Weights of a small GPT-style language model, trained from scratch on English Wikipedia.
Architecture: RMSNorm before each block, no biases in attention or MLP, untied embeddings, capped logits.
Each number is 128 + 32 x the weight over its row's rms, rounded and kept within 0 to 255. Layers, rows and columns count from 0. Numbers have three digits each. The size before them is the row's rms in percent of the matrix's.

# layer 8 MLP down (transposed), 256x64, rms 0.259, rows 81-187, columns 0-63
142:111165101109127128170078105165108143164127156142138153135130168150071160085158143166147127207157113156136113138155085152139072134160126152150114092115150088149225181082151096092160160133137093
056:151118121187109114122147081125138106152138075118095165151084148066133098105175147121102101136111143092120128098085103165164167145188123080107150145139147115097128142179239149104091128139174095
107:121102085131096103103115152141127131127075130116205161128197129167097157134116117124111126110139076105089115138163159157080101084110124160137184145061070183105168162149080130115179126112135178
096:138073112180120127129138155177110069144091134164122070092157138155112046154160091103118094079180097175170173132108118076146153136102129108149150124129089130147095179110159146160150147106161082
081:123043164071123139127138146062129126143135129092167133117167164144095178124105082144113155204082092134099143147146072124162185176097149126078119111153144144072148132097151101112145137100163125
036:173136102102145133143114103114094178111108074118099117132132142093160082056117145136187090112053095149159172166135073116142154105126108128167187137137085101108125087157159126081086104186103138
060:083114125106174166129124207131147144182190152175124113106119131113098103140117145122139140169220155146114086091180174121134123090181101103100106203140173170142135152125109161133118122143102136
109:155126144097122113076170093109160104135127110110118170080126181169166202089162147098096142158137116106138123102144090139127166178077165158133180192066151104143100142077095144141091079112128134
100:176120144145146132186112127118157126051145092089213138105142122142162096166130117124133164124095101189099082135163200144123099128120208104149115130136133088201137115136117103088115119167142134
078:100119184138098125124183068144172151091099123142153158102099143100131122145156091090118075120071136112091153155115072131169157144143135141170164131107085164117144181113168107122094131084132225
046:178097108093210102116093102123124183156182146113150072143116118143091114200171097135102133180178117151177157137122199078120108132125133148133133141138180125117150184101137160097102149147116124
115:122075063122090078149072099129096146162102171152114149138169163118097111131156137124122095142073118097122118036157117186177129076115091110129122127089076079114100126125118110139156117103182101
121:057091130151109134142177150176121033146129132135097116109130065128137105180114065125144136155103105153136180189164149121121146152136132157096151115178112092125154129099132195138159138094078154
112:071143122133084137120160192142165131104104134162165089139182119076117105136168152121097076113120080188116193142158208091151149058115141141111152142157164121075160103129118116112114134162111124
125:111166105143099124095087073113117104149152162093120090165121159133130123155170075184126121213113145085126099170140181096092121111133126153157170059139103155129128127090163204125110113160178123
080:125095207138179141142147146128164147152149163160086109111124147184180177103132140067159162183099124167089151137148151096115120155146191162114139202165154087107117156108120124099151097082138126
097:171100051175114139085075104076140167149169186127137151108070131149096157106108164169089162151134109149126140123154145155101170072138148110122137153151152140210177117095144160108123105123084134
070:143139097127089133136158187095090168165116127148161168104096090107131148115177074141133089137093136124118063139074197175134108119112130158151080077102146114123086103139129122077100053122174147
104:166113080195178098104101125107091157141157063149156171100141135121179119206136122162175127159080082153139142141146150118132144158097127152077163141181161132126116115184179158151148123135090155
111:081165153071105090125114126152105092150130150087141117145073094143176098118164093108121132159163162116112042157092147050122126105110138053106122110091190097106129152127120089168142132096157119
114:091091154148131155143097160124080094125094124081111132130175207080101133189192119155097138170133175140074160132149156190113094133162127103170080135141098119071163139131162093103128151104123119
053:059134137115105139125155101099145114165148104142171168140117177077129118146143128096153113126120086096099111151128061140079091175125138182129166181161073041079122157092107105141129107072126130
121:149118184118100078139110177181132183110109120124137088111138099156102158123039128174103145123123095148141101137138090091138128152126208150110125112097096098130107136165111211132117068100094086
103:130082104109166128156131121075178169090099164137154147105179157106073134124123179081129121105142111077135127130167076166147131109108147183136121144059119127147164047153067087118126083109144138
073:097167171130098083118146106129086148154115169084148102155141151155165050126146122095095158136140110124154134155059142074174187097065136141187151125142129102081091112141139091127072149159096137
023:078166143068126110067087106130095143119135122097120078112149083119175085126152065147155103095160144175131124151116162129125130112162123142124159178070129073155170132083078152174113132107060111
111:133180147116092203130153082136198134093163137145113146145145088169090111106133097145160115100148148163072154212153193099146143165131128144174141139102113137133110165087127121166085148119151184
128:143131103158057094080130110131142142158121168135205143114144126124125166181155169136123133182168112095111107137099121135098085091148087065107199126092144154081129131150164134124183161197140120
112:116097171139137122111148155116065131093085100128152120178068134130155131078146076126095196077162116160090140106076163193148132129123121114115187175182134124127149117158121156154172148114088076
127:145179162110170162135139098194153122127130125115108110099145144148118156137142173136072115070215072176127142127110096085115148189123165120088109125153154107119158126151118139103175175139209113
109:046102083118064124127118089139131157159124142145168120117125121121111177153111106213112132118121136113152187089130132119109120115123152145120211189157052134157147093102156125130182082129109142
100:122105168118180180123138138123103160147152093136086123099123102151107151132097080174181082167126144207155194130172150111123124147149116168099142080188054109146117164150086090113152116130141156
130:135125075102107087134179082107099095099096086091149090207108151114107098131168099118083182159075122176168119108181126141176069122117141127165142088162131127167078145128131100130164161139109138
083:113137114129104165102092099079130103191062158156082132131121120130088117128120086155138150138152171113117110134096141176157143068217176097191146151142086139083114092167084084160133129138153126
113:099075115116136147155106115132091102140150074106139117134116070177127152115146152079156070138158104144157043075150117174113072126131126139104156153134166142111137186170124127095059074142161093
074:096138128071130124085128115120177071153111111069115136138159059100162136107093128108168127119134126181165147060203138140136096158083142139109155149128085069174115129190132117099153138147125079
076:146152099065137116131083182094097142146174099087116115163104135123130148117100162158154149140080119159169115151122138126084102155132090166072211092077158152071083112164159142112132082115122079
075:104128108134103068138146084163152123165138123078137234156145141152175081150163105149118096123090113136134147122035153126149144140119120097147133139161110102170119136063152122133067126127183096
087:157165171149123085107162075153097145131132130105142092184104122110116091134142089138149140150109103126094180075097087145170083126156081094163095108119159081123042112176159124113192174135110122
110:160158160151139104086065099145164091102117137160057150120148153142046138121118162125200108108168088129095193119129112113149137129112165124055137152113137167108107165082131151117175124088161127
138:140147105146109136092138095165134085139188082094175125105084163113140138079126144157183119114121112070105087139179164087180137182133098136178086079161163101141109133126153118122136157172192167
071:154097083118146098140078118076099126088082160123089142133061136155171181133136169140132111139095145073168154120111070162106129089161138110148112197124105128098127161169057152159181140117097127
094:090138145126074167082125131140147067169113109121098180133126166154129117120170150062141099109135147157096151129141114136169106118146089106104167156115106180114101194098183120183108188100195094
087:198146133073134096044159134121150140091098169119106136114130105123172101165137148150126166056137131120084106159186138097116145080156124202184123154121141138104145158110182072100139117116110118
061:129147109084127078064129176098104137108186142060130141113166155134151151129130109094128109147114166113106119142132176124138110100103154128149124188135083141207086141179113117133160105175214171
126:137118130168189134086180114126119123108109024164129188166060146120116101197120110111110171146101136149109084116111185178131143100088122128154190103122139128113103101115167132104119130106136165
134:138182200114112105172149182094145157111132184149170084072152097131149174087150154133163159119106102136157136189152123107147049116149147105104109097138179143140134106126086159129134114149102195
094:103133138113162075128164107100134181062130081116126142074072156087103117147129152131131157102076178086136098122119138170078104064126150128134190146103053168144125093114134143092137072119144110
115:129098116100169097127109186137093184174193095169107147164140141107116143129147122125089158125123143112151101064082119121140111120112126152102108180096107192182141176098121148143096029096142143
103:125109078125100124147124097121134099095131168157085167166173190068156085172143165120053150117123131125084139169110147137162107154127065130086153091054088136130083123125134129159112097077156119
105:122127164171131135142104087092140099109139146100129133182106163165099141083116104163112121222098118077086112148155066180143145089123133113149096121122125151016174164108133131115108162122125128
110:139114086152123108126095151099210117101139169158091189071121101102137143134098062093135133168154155145148162118136180152133114137159185122159140138160164203128095146164107125153185147096142080
063:164108074125080159149146102078104125162131133146136133142157148117133125082200136142073176121126115164149105152178042189124150077132141130151113169126084082130108169088147166176145115085129108
118:111144150115130168138115191221140112140134160144121120074155121161136137183081137056181131136151154116131150096132091079106074149039132145148101112169094129173155142151153136153120135119155098
086:115065135166059146088117078102079219085119097134153127149120115143122108197086130148166043209119135123106133119147141125130131082120096120100108102110131130074148137132138123099131131135159141
100:084102181115083132124174150174100124103109106162173155140137124219118123117071107121126151120070107106178118100183129123151120121131219107111145127193153133116105177119101173128165108136141108
031:056119155148086086143118124116117106135149078116148169146165144122152105134206124141121133131131129129124158125068127134112114145211142134102131198156111108088166157125153060077093129106209122
084:041110127146120111113135195115126148109068125175134140116118086118150173096137106133073159074153145096106081171119103112125157116183143091079143122126148204071134098101157157132128144122074145
130:178165183130150157097142152131121143168185109116139133144143136100079142160122153153098093119105112098163147073103108145134125109127164163169103075091053124144069127073120159053085083133160110
098:144071102122134121157142118148150139134146129105058052122137100215130129172111120099127165107124117130163075102144113079128157189105161084081129172129123136198139136110188145153133115082109090
117:136122060129085160088113085165125109125141132115107170143132150100041163142097133176127127165119106132074097177172088169147093150145142115042137105105178095147173118106131127158133176151115100
109:157159161126114111119203178171101104162117115148129105148158145127087076124140082089081124082116098122152116173135121167178117125067137136122130134153031150166130079125152081147140071155151139
107:109125116175149100178162115151145093098084146090151163113065158093134138136150121140087119139077132116085149094109127062088153089131184179138176099169154153102159125135108094122172209105143160
091:084132127169120179145175171143136161129126162155044116144138165102140111110133144089111117107182098171132094152129141101079193138142115110121133117156147144087164114139177072082145153085209094
135:094145155102114097110104130154175117138093092166118125127146063184133126107184174116159160133113044096102145137085126141186098058110090133162146118139126139073089115149116133083126085170079113
082:133195168142090124082150204151128089113085170164099114112180142132155103142139138122150110132128109106093118124123199150205083137152093137085115168148088121094196140133113099103169138118098088
101:098140114113100144132125143185085120150201141197131170047121090114187093110144092119127145182151103153186116129079118127075128112178153126120130144138154146124129117113114185118143147067070127
081:153092059121089121132089114130094098123116168122084108104118107111130169149129109145151100161090183116132193137097152152157085100092083060136097058163106145135068120148158070142104112165126168
058:079109133136132090109126091133152183149118144082123135198105051094109177126128078160080133097162171081096089170134132156092158113173134087146155116124191115111129119150159152096094177133145084
094:092137094092118126103105129133095103108077191176152062104117133100120067194128098210134138187107134153140133158135161115107098143153139172093106167136189116168132105162133146137190146128109106
121:168080098163120103115154092119112125056110122115144073098125163126133092155169173133121082081177141142137112110076064107130159104141162165159157104044116098099071137114157112123146178104112104
110:135108145140103100111136108079156113121119144116094122131131196097141093107103148161189147140100055173126094178160152093113178204116142172132153136160085146116181221151115106109122110126147106
076:171106139203149143162202120098097083118071127167130147182143083068130145115112094165123069062084092084117137079078108181139154129157133108096143138129107120121164132151164138134126116144126140
129:139118108114134057116160148085180126114097120172114172110090105082085093142141101089088081147054121080168104105139126133123167154062083171124140176093095112167112087133130120102099075131115130
142:114190142097153153075107138130123132139132140126158148191171148089099098137084124124139135135165141110090171206141148215077148151190096106069178114138102108175135143108085161152135131131137110
078:167102125096105091127161121210112133114101128191121088103122140115138150111114200153147106135045133111132138133137137163136133149109087157116135091183025134126138122108136158107114109096204152
076:129072137204172134163137147118143172130143102121154104133135133183124156146125125077138139097086104164114097127119067088124082170099115204100135074101045092165106118131143108107144112107168163
071:130146150140169128148111140152180106085129102061119144119135150087167125109173165113120181053082195164103104167156130121145137114140099091154224142136134139109106173111152107136135182169131095
135:167082176085112123134159058109091092157124121157164104169127109146145165112131091126189132087128123130145173139185082092147085136138155142142154098103131215170112103107107153114132127124085057
085:152109081151078101166125124158199119122112178142131162087149147125140143076136207121125106157086124123184125135155109140112175056122126108176072094131131155083163195090139150121113118156141153
085:171211125117196100121076115177166159110122132116074130123084073161131152147124150096116115128157097059170148169116125122124109118095139168141085111125173115089083124117100134095094153179115180
061:152173040097050115118150182130045152163136126093139129172116148114121154143157075127126152170121175113135147125080120132124148133129130103135188100072142104136130084133134106147173125192101147
091:150094093077117158131120137114087150124086148113086144123121092080117142074089043082076171107109169148132142126135133145123107156145129080188090195116125112186091129160130150148126131149068174
085:122114106066139104083089118180068120126159072141140158123114080128134174171083164102154126110129176124120153044084130112075061107146131124141101147120109102119180113120107103087119159169132176
100:133144148094124098097184080140175076073118121171127119156106103161102109114139132104132159106144081128123116085132166096125131081139168101120143133103145083180136207065141169127051169079136121
083:151094177143180129119104154122121139168124109120081095081098134039149144140086137108156119139100092178087144108087118121141180143153100117145124141110047087146173177133136153187150171166150100
115:118104161124146134101080101160122102166102072155119126063178096169118165185091132103096126184174137142152155185106113064151128100092126097096108109162119125102130156108071158167177152133083151
088:125107172195138141080120112117081193125125133095115081102118133104106083097084139131094099159061114182149127135164160188086153180095136112104097178152158105113158153156153165084081129137126110
074:138153166161090164153058096087160153096162146111115127120159127131128182097170141121084133187080069089115139179103088118134152105106104134149153110100119129233121085134098148117101116103165127
072:102160139092118186167104103109077093192130108108161085138129142170182079093122113150146116139137149152192132129147152135108114152058088112145098110109101150183072183097131112177159182139126107
064:114140106138208063114146179104152167156121161109091135098079158100099106130181132140128152136091166116128101066151137083151159078164178184093154158128115124139137077152129101094141081128087095
108:110079145087112081181098131137099113132137114111132141151129118102115160089101132095181141108098080110132146153114073093137138147092134211049213132156146159107122087062134154136147124164144160
118:100106174107180119139157106142130111144135077144143105099090106173135101133120162149178123155198154171138165140136139128198131061083174112109147138208129097124111090120174105126068155161167129
096:098167104126135152115018136129139134161102103095119127176116134148089106143186106112093111150118114081153147109104154191058101157155121132102158159074155141134114086182128166150143152097121072
106:095140175116085119185177075197104137165156112091125136094089112105075135061146097113105127157117112115131167160132092160130087140068159170150122102143117080167181163110129130121087112166085135
069:078106133095124120110112110117110096136168084168132172105163113069102151175154144092121063113177134135100164147124115117129098088132173123117080061139083126120149169137112122136107215116208143
060:175140064140114107116097105116061134097125112103138170100132151119168125132132068136125135166069162142093170129131108150115150124195119119130077124117114140122104033172117192080120148100091175
106:107153145115098077077113168165179163153121156086165101117175089115194103138132219135106089176174093160158103163156148128106145168080101138126103149131111114129126171101102177143159122146094144
127:143071128172126119120152127162077122119120146161133105111056102123162125160092129116072147170129116103082154160046131102168092083059129090170161165074131139156144129146134143191120138155129168
083:194185104108125117131099120162173116093099151116079144050110104123155166111139103117114127112096099163118124139125128155075171147107165115154042103112136124206165135088125167186099156147114135
089:050154088123123113119143112134132118137101129162134125110113215155098097144149168158117122160101141145138159175131162131164090122106039137129172107199134089132113110170128119102223120161139131
104:106140216091129112085150162108149118132096131155142114083120102118127069048122142154118197096094115110138089161132119136103125112125168103123108114119130138153073065123088181142164048145115101
132:149157152145115085112156121151158161152092165111151143189167103187115120136120075196168089113135113105116164077084159140119084161174125146161125121077161111124082150129151117196071117169094110
088:126132113153177139134106090093168044157155099115153078101155156183170080131100114126163118171153159130159092128109128087110107122088173183167147137145086114121119108050077121170172126147143131
103:139142091145145076117146160070104132089169164156136119149130125122172102095172163176116174092092162127092154142099137131198190147147102120077181125158121164102086066111147144155105180107147167
112:132157171160169105134105129162154162108120060162154117121096071181090175071142198089146113096177163157111114099111120105107202112104082120097122141081153101062157156124117126132120116126141128
097:132174118138191095174083112172072153089185155126080084087120109118130159124115124092179151171088115140170092131128143116165107106100102120191149080142157174104175102107115160089131090097111140
# layer 8 MLP up, 256x64, rms 0.153, rows 82-188, columns 0-63
059:128190066109142134141121189145096154143171176180118112091190116164128154104125125151189159117155151150186132124140105145092152165097095179122113112158119130131120080085049103133131093132079152
109:100142138093076101156118122145155099158091122137189182141111126150150172109090131061132131133133116111124106159173156195081112124124114184185109130106043156172146132118081144140092123068094142
093:184179111088162165083134120146136146141120134114139112160137104076114092156093155142099141155061108077108113131115170113076136112220147156065148176068153124103127099159119097127100112113171100
079:162164061177080097137087145100178151147132102142129141147127090148175108132108131147079066110141134156149160066114102146114098094166106087130127141073077097085090117151156144162155098197152108
037:102135112130149167162109196109133080182109158101172139118128128129167146158085105099093092115175203074084175127110134140100101162137139083088100209131116142162129136112125166126108146080176143
069:172175127142121172122181130174161076114137070113136132107119148168180150069080128124141124037086165128107107160166113140130108157110093152171145106129135134129088069131150090069125135161088144
108:138111117115119171132109113065166104093165085131139102067095151149185174087065146127134140100104140108121127114135106140091127095069171193148150120052100119146121118106109162070122080121172163
106:144163121118141113091161109111073177177174145179105167164098128103089170114116090118133105157159143099167183187099083064181139095104061142136118152137111143096113153081121150146161162154102131
087:135121102123095175192093218089150123156151113087146115108174087179159194170118137150084119089154123088132103088122135092095070109158172108092127130117118094163142115123151131111128172089169126
049:113135182175109101131174110093071141046094137116126142122125118136145160029096123120182129101100141118130045143138155128141066122121091085093164114161119120138131127122119143103146139153091189
123:153101089136141151191072108123126098128161109097125137070153098156157126120104103097093116121081143110127083113187191106181122107104101138091139122105142122169114181132098129178074195124194095
112:134086127074109152141133108077149091169126140138148171165143114075121206113072107086105102162165106091086118150156149182105088173089124166157156145120137152078110145169134133127145181093089171
118:163158147102182151145105188123197174117137105104130176114132133116133129088079149161164156158152083099137121138225167064090146163163139121089101117164152155115134082107144174118132128169113111
122:167151112058140114173135129113185124171161044084160118104184166146165142097175116103157106111151155105142035131190111135137105126121117172149100157091087115125129130170138153103105130143126127
089:159121086128070113089118105098111089116152107131153111129186112115134127094100130155103060110117161112115110170144111138163107092110036167156182130074140147105140083156117107139054119188134173
082:143135117127182143119167140130149129132171145162189168125041123123064144098153088160074164090118166130130153100158171116150152125200131134118142138158146090121116039103123144071109130145161111
071:149080063151118087128158141129155081145185162097155181138159099132050172158149125161121121106149151129140135115156146163124089126146134082079102169131112062115121078078081092130143105125088082
103:078125110073117112154088079120193108133122142183106108174143169097114162098101111123062142119136187072106135111120148104121140086177138123202191142130144129118154106114059114103128159114166148
120:155117135136140168161132212094127145137155145158138160073123066099141091148125173118152133133132083105138159140114107224101085153113138131086101129168116093152133046154092135068125139116093143
128:194169188170146154121144101111094107152158140094086134145069140109154148092110075107169157132097167115097067136161125143141111133114156098149151070108169125163151123131151116081066114068077150
056:185126136146088112102122160123096151101145156087080143154126118149171156120131118169085162125131153141131100105143161117194153041112148116080145040106130121159136076118184093102082098174110121
118:196159106095125101125130112064100126143129149085138180140158126148088133118154121102192116135120114126152148115173151076144150135159059059172127174105162128050145144084111079158115126160094143
095:103098119077202141120114119052160167092153123156138144091107206092157170150123124106122204120156122074120139204184104153126123099167111109117104133128121121112132109165140086100100145158153125
073:055112132145117146175051119085165100164119162128141162150115085098185109132154144100068125119144096142113193152113100166135079129146101093104090167097145164146159108090082129091118131084138083
022:157089106156132145207179108121178124114161132149109125119095146122142171092065165112105126144135104053141187108163126093131116149096111114142128107161170118148116145148166190052132153169171168
116:125132142127090178156122135134147198098107147109101127103055160164148137157114154147165149120059131140121069064105178126194137074143128133135159158118097096183069125158132141062118147134118135
121:186155105100120121100105156159109105134114112146096175148137134134104120110106097091186220069111130090157110108167117093168084134108134074103128138108111111165068082153166116179105059143117144
120:130140087125061139134058132173156138119107191148125097100138189118153138173115137138114121139169222140134064200124174097145148111108152146126109120111107164107129079167139172086133096123117148
139:133043130122101145148130121117068157011131125193148165079112083151096096124115096165100150178094144107116121091154124104143123101113111122095122171120106114138140109151157139123149078145181158
114:153089077088175159195145146102085075123146159168180139135114098155140174154112112159134119099128182130083105112122138119147093134105127139163136182092116098103083125085156072129110105065195136
089:156097108118126137098178161122205154103140176091134127152171139121139167117149161111144199093171097079090084147097086082102190149187093100112137149108143176173167122120156173123118124138136144
122:167063128073117127150088131088121164161185153119150146172125106145130129124141145137088096140173153093130172094124161169160065126165088136136122167127108106089123074099099085047116122167183131
082:125147166090146164116092113104092095165103110150088107061098123153072151055084092139115128134130156109099044101129159122140137160169153082111121158057142163161144118148169126137127067121106104
120:158094136154035093083125085141099121155122125096126135093168154048135132090101079129130101149135189159118108114078085132163117107127117095131085159112114105123126051117097175088121090100129106
075:142188164220120157142107143116129166106119180150138179117143115148113096095167117133107093162107149047055145150118102132107098110180115168157128112136147115112121123032117120159105099126143130
077:193076131115155088133133081161120127124104135078202111078165102112096137127127042156088102104174169099106145164116097118195129101163110136151099145154143093140146140093137162083143127174122152
068:144092146124158150114126162117105186120158131159141104087134094118104169119082105126094148189152149131174128166146153117125152135136137156051106161134194066074115082126077090134161077095066129
085:140064143111154093117159081065102201101130133093177125161137105114157172146128146131091097081119155122071118094123102174141062128120200140093098114114120122107085107162137169131139169070130134
129:127104079084173097129177146094122173114135112174153117152133079079098124095139162130083186105110156111148085105053123144132124119094160159106181193103079125144105063140132135131085173125116150
135:204147110108122155161128091133106149177159118207133165124144185118188165131164191128146123142130093092084137123102133159153131150153110132151175150165093103163120062142098115065155162143108156
071:154202061140157140157078122143097049162137162097114127133139169137115139149121127121164188103110101103146143153200133105169146125103138138154105104071149122150103077133158100120068073102161109
096:157129165160119094139149148089104179088137113183164127108096078076125151168121146150116153135133107100117150101099085079134112106178148139125127136148139135152095038149091135089116074168034140
087:155106110141134147096089166102127170161170199089115131135151126114098107141112129125095089113066121101095054072124108131115065090151216150130102150153094086100111140115159085132154143148112077
066:140153110134141114092099106163134092185077149156095169117103111102153111153087086057151092118167083111098076200183133136129154093166100113112068134105173118132132150051138151108100140118150120
124:107093118069123180113121144068106126186143119084127143150130157171096135070120056071093146168116162124173144097124153058144153123088127100103147142138121119174168088138138096085178098149107122
125:085149109086133103106088111061117138124077149105123141120123153130176094068118104123153067076100176103120079112111123189136104098114144147156136138187120130084070083128067097078102104159113131
090:147117112086133121111176206082150182154093199126126123100094102141125175160101138150090069121138089128108066129138127100134093068187118110092153115126141096104127140113156154120159203148152102
113:104112118150135130170129110088154142095087112173116186174100131148164135144154138160181149127121091148101165113082111126091164117151108088122105087131106159123101073084154242064138117163134110
100:112116117130134143126087085163171072087145148110126151107163126104115112117161149090139102136140164152128097096155143099158074087179073079122049075139100145095081143128107137093138158174066069
109:154150108139125163117081131127153080180145177160151145153117117118179158118160158145124103080155186119066122190139133141140112129189093121127167170164095117171080179122166130091147187070128133
120:101143178096107100098136128146075142097062146185128106112084130058132146094082103118099129145093134102102139165156130114192177090182088103104123119086134152177157146092114198109106123110143157
059:125180089179120102109127100138142117131164161094086071157175185129164140089144137112185140113078178121167084108194124086163174143134126099106073135127108143146109121124103074072134152171104131
118:166170088111116186186164136184118113189112156109164151145126145137104191111133151102113150092198112087139140167116153119144117121197103108129117137123166153065101072139173115130138112157070106
089:137185074123155089160139153121175060147169182088103139162118141122167161116148147131092162027122114093146137161102157147086141157164144166140152147155137119185097124152136155075169146134128110
110:214127058150148112145075139106128133083197116133108176101168128115152099114091178149101058127138122168136122080153084150116155078137078084101121096155130159106096119111105125161126107168105121
029:170143098131108149125104168107087168139195145143122068061149138090136166146090065132157125123162166122157090105133096119153142148075132130099165107160140110138091061080138126150165111132042132
096:182143065131112109174200137143128132169191164114104150162143119092148128191163110159112111180045151156119167134172166148113152119141096167118124105129132070160117153113120161130115136105177089
128:148119149148094160134146163135104155092082108158109172146141102150164193106110103110139137121041105160110139124140161105060116057089146094089095093121076132094118069105162121100118080132107083
099:138142143082141150115151138132152081098165098078194161122147124142147099084125157090093148150126196067140108085109088093164110139112126046149144183118185112170107067155156129099122126122160136
112:092107097069144099107140136194127137109125153141173134112126126135119210169144136156144121155082164093122122111189121204145072109119118125124094086119121141091170146110082190154145162119175071
106:143125147080185112081091129097190216118124165104123165165150136097124188173136183108110183133150161147140116108131095090120164098134120135148179157138163112192166156152120107084124150150151144
101:086133105104130116133132121072150152142132142099115173130125079107155123181122096098208125121088135222107127150169073166160097137111116147090093122078144113118141148115140169147155074185151070
112:153195116098105084129097141113089117076053099104149183134126135130150115131125129146118125134091116120201135125113075131213072130169138118115115186113103144143067145163161105131106115154068150
129:175119094105165117132125153138140088169144139086171162116159115101112108125134127156112144151120164156044111136161155068135124149072132087030112138138166122132120045129092099158118155132186119
091:145090100151170094136073077080208133187151107121116086136058098135153148156123131100174151125155161141112137170142120099124177132154136116137150044080130170188150116150149139127127098142141100
104:133104152125177131117112162120098125098154127103141145076124120128077124111152100106184197085136172101093049126092095114089116135116209136148147181090132071140137094142124116103152109099058101
072:143102116100065156047155119152122111090087147123132185102069089075101146103147183201160168151125166151130130127193157131148094106122105083096096115100110090163115115116153131125106116134136076
061:153124078159096103178127120122139089111158126172169162077128178130133113065081153168157088112125148107162119121182158119161083125089120208138129159095125102151123108096122143057134059109131154
099:152118113173175149111138110072151114182126091123098134142137118086160176111124157083077128098118124092089130170125145143105155040224170087126148135154131144098131135130117136153106194106078115
117:108114137104141145131103149104085149172138162086159108136114115106135104123126122117136234124092150134124119205204136092150122076103174068124160143138118173191130078131125167138096096108084127
122:137169088096131122131118133112111134118133079072157114147120140124052160105110108096102061115132103079143118106122124140149094116094109124087099130066231081126110095186110079132094110146078118
077:132129073112139108147072098150107128144196090122109108092125199165170170148130135115103185189154190119113161176138221095131154144151150129125112098099131151147116108082082157118157135132129150
112:169072092153087181148125105143109087107105139149116095122153124110191227082080146098094107154090151102063129156126139128116135130086128198121153193150111121102135103089113151140098124150146136
146:098159124124093105129086170183155156097057133165119161163129112150148177132127082090148088158091119157182124118170170141161168054093148126147078104081084158157160123113115179143147151128138102
083:090138148148192134092101164095164151128152102026108125152141123116101154166113099127107145150216136106136119099093098104104181169189179105124085166111154154161126074136127100138114126116113118
080:086111129113086163148128125121092126109133185120156121147134159062090086136092146105114134153159200090101128174103135074167120139157131083108112151055163116142170090141145207164128146075153112
077:101199124136141152173095154115124158159078153152136131163118094169055123190092080148105070149140094097106133124163123145119086146124169167116113178154146120150107076077143182122085139085134149
130:095181094133088142161136130158120101167130122123145141132127134093097179059125170098167208145073175102133137143108130099143143126154169082173161083084155168150119059139152110078127160118111095
085:156125103087137152147103136087151140148120099184150160178129139128174118151121134137115086126164198108072146127094156136130111222125117114080177183182061132130134115146071103119082127140117166
098:147049138139106119098194085137108114115123131088182171137171117086094167108125120115139102138100118171131134115206144135134177137142110190121187127140056102180099110089131156115171143132093153
065:150143156115220132119097132102167159107113094200111158096031158133170150082122156112167128162105116112129113152159103067079154124131132106109132102085163141099084119103110093112163092126141151
076:085150143121145220158134175126124143168099108121110126127145109133114146078071122067127106135152179097145119148135148120187154145138107085126089171137138117158130136185149134127197145119042183
087:119125156144119104116065130144132166094134136091103140128098129099158190109066122158155117088090134090064046192190146121112164100153108126144126071113164155097152136100139122191107083130115122
090:153123061126163128146090177139176152123160127124121139073178161131157130158080194061067103139120161114125093165146086071122097158143178129163134091139103074146096136165160159136131134163145110
084:076060075129154147173123144112101130137120136035163174126104095113104157100091126138126145134215176129100124102164142122084123175144135072095134176102129135152163168133104138132126086081121145
100:128079038112168127167086146102097127102092125101119144114133122176212160113138109113061130150161092143123085134172171142088113121134142129076181154112157141098127130158131091123157142176083085
100:040163153108137130134150139152152148154077140111106145128090134150092135104149059116167123155075172133109052105128145141189165085170112151097126146148183105138119111126110114100138165166195092
077:081119104132173122115115155127135138120078119188100172154144075080184096183132113129146095138059188139136061114137147156121086093152115097120117147145106127113159141127088173059091127088105087
079:150062117172097111084143093131157181113126167168142174132110060087119135155150167148095091130159149107098146146106105136099100104201100169110144142183127134085170074105070142127099139168102118
068:151155095168093183155162099147083044123115104143117158138140078119185140126094155144150053160153086139118175149153178153118097101143053117154062151093113115156115116106136123131110123132100159
113:151175061157106118128121086124136108084121155133115057114130182123140113113120057172089152111109171112078146142111085103184186142134074124111165095103164077142102084127151167093131141108092113
121:121127034122147125155111105122140133137127180160144151134126131151131148129141148115122181101159160146082167167139131084040126134109168176093110086110184101063125094086069105192122129129123123
086:148131177074162156096126118073114108072085109147092160165125032114150153122172149086177139131115148154153135158119118107175133147194170097169114100127145112190162118119135121160095097152132097
107:204145115104129155155075123088145089131126183122133074130162145101132087135122137146148144147141137095107119090111153104181144198172065073112160095140103125123121075143174087084146130184174105
073:113150151146138100090159170099070115123123144052113136151114158150149160117146091192138174131101195095102083073128135146151164179091101123082146142135147109134109049132158122167120078083121152
044:112108091127051173145114129139118117087138196042148143101144093124147176069118131154160149132147151113085070094150121149129076130136101176111087125117121154116065101190160125140130079123139117
106:096167120144132134148128140127091202198108146183143135132126136059130134150160122045151115089168102136111102155175129142090157136159127060111125143142138099104096085094108205081139146112145098
104:092071146150145096081101141109153155080045174174139169098084101100120144077069149091164121158180142168076174094168131158119117119118131127101095127121128091181110127086099149131147141123151134
079:089119144101132206118121155098138225087128090125146133109153107099178162083143154141113045097183129111160108106165130164142102133143081092126101143144182110105139119142072109124118151147079129
091:191080167103112136087147168126117098085106107098121168097113155097154110163072117132106174123105136142081099144088132054082154114171138117152121164079129155124069088100091098074145119090086135
117:102146123126132177114098116084119117133078095115168112126095111124191101107103185129147101063155152166084127100128076193106127174089104156143131114125145082156120062168059122071132156141110150
108:141130118091161136132114139207149131129122150144159119126047098104114169128155153100113101182137152052080175076167056078121124109129188113163116127112151091172131123111116161144084100138139102
094:105146130175088105083146173124037147115121090122139177150143067069134136112127109127141131154109109118129133188158076081169154106137127052093102120085120159095095063108136104128105148155156133
093:130079114139175147134164190068160132115128126146123155120131079109144155125160113115176151110114155157115137079110094127153136121138171126075086076097087136071106124116123084190197198181124140
118:130124105111119101142115169055140157037115093122107132145132154144156131123115073126103133176088185104107115098141089080109114158151229151102120119129101129118149129144170190108182080130136111
089:159117159086070108150112063114139141110094149112158139147162112147165111157140102130114139154132108157132108131196146181186142156091139082172125095104057088145104083081066068102169130131133137
063:171142143113128102124133107119174109085146164135138187176191094135091165084178124128154138106138150127132098124194142095078085168141142165093152087062127096149142093141126112169127094147048152